From a checkpoint of a small transformer trained on Wikipedia.
Architecture: rotary positions, biases on query, key and value, normalized queries and keys, normalized values.
Training: a variant of Muon for these matrices, 430M tokens, 6655 steps.
Each number is 200 + 30 x the weight over its row's rms, rounded and kept within 0 to 999. Layers, rows and columns count from 0. The size before them is the row's rms in percent of the matrix's.

# layer 2 MLP down (transposed), 1536x512, rms 0.0861, rows 646-652, columns 0-255
095,224,177,167,200,185,199,190,202,150,236,268,195,157,187,291,225,159,200,133,192,241,186,215,148,219,223,164,236,256,236,129,211,232,186,194,183,206,186,194,194,185,240,233,201,181,186,199,205,146,195,182,249,216,193,170,225,184,160,191,236,220,204,200,242,155,202,164,127,198,230,193,192,233,215,160,169,135,217,191,230,165,210,180,197,183,175,191,190,157,204,190,234,225,252,208,175,199,263,203,224,180,226,246,175,237,250,155,225,231,169,196,165,176,192,172,191,133,213,221,225,194,208,190,216,190,176,182,218,209,143,197,184,256,204,191,266,164,199,234,155,222,197,173,213,245,218,193,171,146,177,196,159,184,193,195,236,246,181,164,206,203,174,188,158,202,185,187,209,193,180,249,238,167,163,192,221,156,197,230,160,225,221,173,188,222,176,174,208,177,204,169,224,170,176,184,209,164,221,168,198,178,239,183,272,142,208,162,137,168,139,102,148,204,191,166,240,129,170,205,210,199,171,169,236,244,139,231,205,245,220,232,238,190,190,229,181,220,243,204,125,161,235,184,236,186,232,188,169,177,164,187,220,181,218,216,204
102,176,256,246,174,193,239,176,164,196,246,256,201,235,204,247,164,209,161,228,178,228,111,186,209,173,169,240,215,196,184,206,206,220,192,175,211,201,204,203,213,154,227,161,140,205,222,199,183,157,179,175,214,261,243,222,195,205,211,232,180,216,188,214,187,208,187,199,191,167,196,247,223,184,193,139,208,201,201,229,197,219,223,173,160,239,171,286,254,216,195,193,193,153,228,243,198,185,192,158,270,110,144,239,176,175,215,202,244,188,190,184,180,179,232,245,233,172,216,189,199,172,223,165,203,185,146,261,188,164,221,182,236,232,179,215,214,168,206,187,171,167,192,204,191,190,187,218,203,167,189,210,261,189,182,171,177,223,214,216,193,230,264,220,161,222,254,199,201,169,220,224,176,176,215,238,176,207,204,203,204,188,187,175,168,181,241,231,174,243,204,203,160,213,162,182,158,160,195,240,206,182,173,188,202,220,171,216,204,199,183,214,227,208,189,214,259,248,173,203,211,164,176,193,173,231,260,179,135,284,198,233,217,208,193,161,186,247,188,207,218,170,188,214,263,240,229,220,199,228,234,152,187,232,237,171,235
097,275,202,223,190,195,170,196,159,163,198,182,200,224,177,172,204,193,238,227,183,231,176,142,243,191,216,220,198,183,186,196,197,184,226,178,213,161,219,243,179,193,176,188,162,154,251,199,212,211,217,241,169,233,181,153,283,219,192,141,176,155,219,193,180,210,210,214,207,205,218,219,253,192,193,220,276,173,200,228,170,177,204,213,168,164,153,188,181,212,223,195,183,199,217,207,225,177,224,227,164,212,181,250,209,167,191,186,186,210,211,203,171,249,175,173,188,213,202,221,154,161,217,182,195,205,180,219,188,194,239,131,209,187,223,174,189,188,264,241,204,194,178,170,183,140,207,210,161,233,259,237,175,160,168,189,196,203,162,182,211,192,218,191,166,187,200,182,127,183,230,211,189,183,148,150,189,183,272,196,198,207,192,182,214,170,163,190,184,221,178,197,195,143,249,209,171,206,268,244,222,218,205,250,265,160,228,149,210,259,261,181,197,205,130,202,260,190,151,260,191,164,187,207,215,125,205,173,200,206,172,159,189,219,189,214,198,183,240,207,195,140,272,171,208,243,156,206,208,237,219,148,250,216,204,198,250
105,197,175,199,258,204,178,184,153,190,172,223,216,213,185,235,220,214,158,241,252,188,213,189,213,230,254,232,235,220,236,229,221,214,247,262,220,248,210,172,149,236,249,191,179,211,218,214,167,164,220,226,218,146,175,171,196,207,188,143,232,176,255,172,160,166,165,163,247,178,212,173,179,229,185,148,145,214,202,206,207,213,165,221,235,143,134,227,227,221,254,243,219,187,207,173,207,192,187,196,203,138,172,240,234,132,218,162,180,207,197,213,204,181,205,205,172,230,212,229,219,237,218,239,226,212,192,192,162,211,192,191,150,179,181,186,162,219,204,180,217,224,210,253,179,194,184,218,218,176,216,223,187,187,205,204,177,194,193,249,208,198,251,213,163,205,232,155,231,225,194,166,239,148,184,189,152,169,228,146,238,194,172,256,230,174,180,146,180,210,261,212,162,224,189,222,198,206,187,233,189,200,174,192,210,254,252,235,187,209,179,222,208,241,256,200,167,162,209,244,216,258,241,183,181,205,246,198,253,232,240,255,232,192,191,196,257,162,220,256,211,121,168,154,189,187,237,197,178,165,203,238,175,238,217,196,205
104,240,146,212,235,210,179,238,186,237,216,202,154,236,242,202,196,202,213,190,199,90,209,219,190,202,165,174,201,195,150,194,193,180,131,220,212,207,217,254,164,202,198,178,195,225,217,232,219,219,215,219,208,256,183,239,179,184,254,200,202,202,197,184,167,226,200,188,195,137,163,226,187,177,181,207,226,207,187,172,233,200,221,173,157,215,189,206,194,205,184,215,185,191,214,219,194,226,202,230,259,199,185,185,203,204,213,219,185,209,174,218,131,182,221,264,296,169,229,188,205,164,215,240,144,246,225,244,245,175,205,277,195,259,195,220,231,212,180,162,277,251,163,214,216,162,220,150,178,216,186,277,156,131,226,265,182,187,205,222,244,188,177,244,197,199,199,200,203,147,225,242,178,223,237,187,163,150,211,186,180,210,193,231,163,223,194,181,199,203,187,175,190,138,182,173,224,250,219,207,162,211,147,145,200,150,208,181,217,208,195,213,132,223,173,190,205,225,166,215,149,188,199,225,157,193,233,192,187,234,180,253,174,221,201,219,137,158,196,187,108,182,253,194,221,215,196,185,198,241,255,178,171,189,174,210,206
089,151,146,239,202,175,151,217,220,222,174,161,183,204,196,225,222,202,221,217,188,169,204,225,173,155,132,208,140,220,252,246,140,178,174,259,213,227,214,172,228,216,159,251,186,162,186,238,174,182,194,169,233,200,227,263,209,197,209,219,193,196,234,152,214,279,174,205,196,184,177,207,165,191,197,221,222,227,157,181,222,217,174,198,219,194,269,173,196,213,178,211,232,190,252,154,204,197,188,198,201,205,254,203,200,171,160,205,212,201,113,220,165,231,168,253,223,171,201,190,160,216,220,194,225,212,214,152,195,197,210,226,200,241,143,216,173,220,159,200,231,221,226,203,187,208,212,183,176,251,263,177,217,137,181,185,165,233,221,190,246,215,168,212,232,217,231,186,224,212,218,185,147,157,220,252,199,225,212,178,206,198,262,218,155,216,214,222,223,202,243,236,223,164,173,184,228,215,180,249,135,218,203,185,222,173,198,211,192,232,209,152,217,255,172,165,215,253,155,172,181,201,247,207,225,184,178,191,182,156,248,214,176,200,184,193,198,152,241,166,243,231,229,191,207,138,158,179,223,186,146,201,212,188,218,182,238
098,256,266,193,157,190,210,166,169,150,182,228,224,231,194,215,187,201,226,239,166,224,183,211,174,199,178,211,168,169,159,190,197,227,171,214,217,190,134,201,195,245,144,181,151,215,216,274,198,198,165,216,189,221,172,171,280,256,181,204,234,182,184,165,208,234,171,175,252,210,208,249,194,167,156,224,222,210,202,235,227,177,215,181,222,250,204,239,194,197,224,203,203,249,217,236,186,181,167,211,201,205,198,188,220,200,151,228,189,200,131,191,176,183,231,262,191,205,210,200,159,216,188,177,227,218,199,241,253,181,205,178,216,213,177,173,232,286,234,205,170,154,229,187,226,201,181,233,206,218,166,217,236,162,269,114,203,215,171,145,161,215,189,235,207,228,198,213,205,218,202,268,169,221,168,184,211,255,194,181,198,196,244,223,192,171,213,245,223,198,153,254,229,210,200,204,183,207,186,220,258,219,147,182,146,184,202,232,235,197,167,218,195,196,250,208,242,206,194,221,244,203,215,189,170,196,175,214,189,188,192,142,212,213,181,176,259,210,207,210,178,218,220,215,190,177,213,210,226,222,184,199,172,130,220,242,213
# layer 2 MLP up, 1536x512, rms 0.0399, rows 647-652, columns 0-255
110,198,177,210,232,169,212,165,194,228,158,195,223,211,187,173,221,207,212,233,283,237,159,203,247,210,201,194,245,168,205,215,192,136,183,168,206,207,199,197,204,190,238,196,192,187,249,198,164,237,278,214,197,278,173,194,203,189,209,216,228,192,220,233,216,201,150,239,217,178,264,228,172,168,240,200,230,201,211,193,194,157,210,236,266,198,159,212,196,202,206,220,240,238,194,188,169,287,212,214,212,207,193,216,201,214,201,236,193,213,119,166,269,187,212,235,192,147,251,186,209,179,149,222,204,162,228,189,233,259,239,139,212,212,258,158,153,170,208,287,171,220,217,172,205,218,249,192,196,166,135,285,184,222,156,201,271,238,226,189,209,277,196,193,170,190,170,273,207,202,226,204,205,206,142,189,191,226,204,208,169,214,182,177,170,193,248,232,191,234,243,222,173,231,200,243,209,198,212,182,204,164,170,220,193,205,175,122,175,224,215,214,232,172,181,175,230,206,200,175,158,176,205,176,223,187,242,197,213,247,179,179,196,209,215,190,211,256,174,216,222,195,197,216,196,249,185,205,217,241,231,193,186,199,192,199,199
082,190,216,190,231,210,233,180,244,202,198,213,191,176,165,185,234,224,216,174,178,184,172,177,186,168,199,172,182,214,180,236,160,199,199,152,174,203,182,168,249,201,225,204,210,228,205,245,194,246,192,198,180,148,172,160,194,200,174,174,203,191,195,197,155,232,219,219,182,243,207,195,199,195,242,208,180,208,183,161,214,149,219,264,250,173,161,181,225,256,254,224,160,172,165,185,189,185,190,224,165,150,175,193,194,206,139,161,188,186,170,239,145,165,196,182,238,200,261,215,225,204,154,208,226,220,184,224,208,208,220,191,172,209,200,134,190,189,173,228,244,282,154,185,212,181,258,209,207,213,203,178,191,229,165,233,209,189,173,218,236,205,179,234,203,161,196,232,137,207,175,201,253,219,187,185,197,149,169,164,169,201,182,202,187,198,179,238,175,178,177,159,228,191,257,224,217,204,176,202,183,207,199,209,137,170,219,214,197,215,218,187,290,176,181,222,165,195,187,136,198,173,152,225,221,203,243,214,211,182,128,224,171,152,214,219,180,237,215,273,236,222,160,253,212,215,207,208,174,165,172,188,178,197,179,181,182
098,207,240,182,219,205,197,202,204,207,198,227,234,171,225,165,169,199,205,253,223,211,190,207,253,142,150,203,232,169,182,144,245,242,222,252,204,191,156,218,210,229,181,175,223,198,200,233,221,226,245,205,204,213,253,207,168,184,134,260,203,218,216,220,193,145,164,192,172,243,199,209,196,210,191,207,222,174,201,196,189,211,282,208,173,264,178,204,247,156,254,269,197,224,218,208,217,171,212,180,217,172,189,218,180,207,205,170,213,219,223,209,189,176,251,233,178,148,276,239,179,196,177,186,194,242,198,232,220,225,228,178,193,197,223,140,206,212,181,175,158,237,218,212,202,153,214,194,144,198,190,137,240,160,219,233,254,261,188,236,215,248,149,178,279,177,173,201,195,209,157,252,185,152,134,169,194,166,184,138,226,213,176,207,213,191,185,297,190,196,174,219,203,157,192,186,201,243,188,207,226,255,228,204,215,222,192,197,224,241,239,190,200,191,202,197,179,217,239,153,221,158,223,123,204,249,193,214,199,227,230,184,163,232,184,220,197,220,176,180,211,233,233,208,265,214,178,116,238,200,156,220,248,161,199,195,147
124,190,210,183,196,226,193,227,235,206,174,234,185,167,236,148,193,165,230,201,114,192,190,173,213,185,236,219,219,193,225,230,216,190,212,255,211,212,188,164,140,153,227,259,179,158,198,207,199,205,221,200,183,199,177,171,149,142,195,240,194,252,211,166,218,239,199,206,193,222,122,211,187,185,241,203,220,198,206,163,194,243,174,166,152,165,174,188,220,159,157,132,230,232,233,205,217,209,208,216,188,219,239,193,214,223,218,171,144,206,210,217,203,173,211,194,206,192,242,187,207,170,169,203,219,218,225,188,203,251,211,155,220,237,226,200,150,249,135,237,176,165,201,178,149,227,285,210,153,236,200,238,192,154,183,144,168,184,160,232,274,244,204,187,153,221,176,198,209,162,195,192,216,218,185,206,189,226,167,193,269,172,237,197,210,150,172,239,202,238,153,233,198,207,169,190,227,188,178,229,178,165,182,188,217,208,224,203,171,190,227,206,185,219,239,163,194,208,128,188,207,208,222,199,206,198,229,166,223,292,132,204,227,232,178,197,232,220,240,171,208,155,201,185,208,202,190,226,251,224,165,218,251,260,195,229,191
072,199,192,159,214,226,208,221,205,196,205,200,221,182,214,178,168,228,200,219,162,213,202,234,214,178,158,233,249,170,167,208,201,203,160,222,220,193,182,202,170,217,169,204,236,171,174,190,217,220,183,223,238,254,205,166,232,221,134,223,187,217,211,230,208,164,153,204,196,215,219,224,229,209,208,203,177,206,182,139,166,186,214,232,237,237,197,170,220,181,222,206,229,225,182,219,152,193,193,182,180,207,198,207,240,198,227,224,256,264,186,264,215,187,194,215,185,239,259,212,205,236,171,250,205,218,223,190,182,194,224,139,242,188,246,176,194,232,228,192,241,171,219,201,221,207,230,189,191,259,293,211,225,141,191,175,164,173,240,213,220,198,161,256,208,188,203,227,165,251,171,232,239,150,219,187,228,233,206,191,211,142,197,219,233,205,219,264,183,211,216,159,193,224,228,182,162,263,187,207,191,155,168,219,228,164,200,204,194,231,175,199,178,178,212,202,184,245,200,301,223,167,164,164,196,219,183,205,201,241,200,214,201,184,193,202,171,245,199,232,270,197,150,191,217,206,167,154,223,211,175,212,195,213,147,147,183
095,216,149,210,168,226,236,243,226,218,203,164,211,223,183,153,218,226,168,228,149,187,262,210,209,162,237,206,175,142,200,205,255,192,195,202,196,175,221,197,225,202,188,195,270,162,219,192,222,261,230,163,184,226,185,234,222,233,151,189,254,243,170,189,229,180,181,209,233,208,210,192,214,213,157,235,216,257,190,155,158,197,186,209,223,198,175,184,184,209,136,206,244,208,182,194,209,231,215,208,210,209,215,233,251,162,193,193,165,267,164,193,218,141,222,234,232,191,213,209,252,218,205,160,203,176,157,233,145,230,182,191,194,178,217,214,192,236,208,181,237,259,185,186,207,228,160,210,223,160,163,223,216,195,144,249,210,183,238,198,196,256,196,212,205,201,176,262,215,239,210,210,226,197,165,184,228,208,243,279,216,219,155,203,255,214,150,202,213,238,223,173,265,211,177,235,166,255,226,242,153,197,185,210,248,269,161,217,165,142,138,200,197,159,204,247,194,179,199,188,149,181,181,182,235,275,161,202,193,246,248,169,174,145,259,187,211,163,190,197,207,186,155,195,218,231,222,175,230,255,173,219,208,202,198,195,201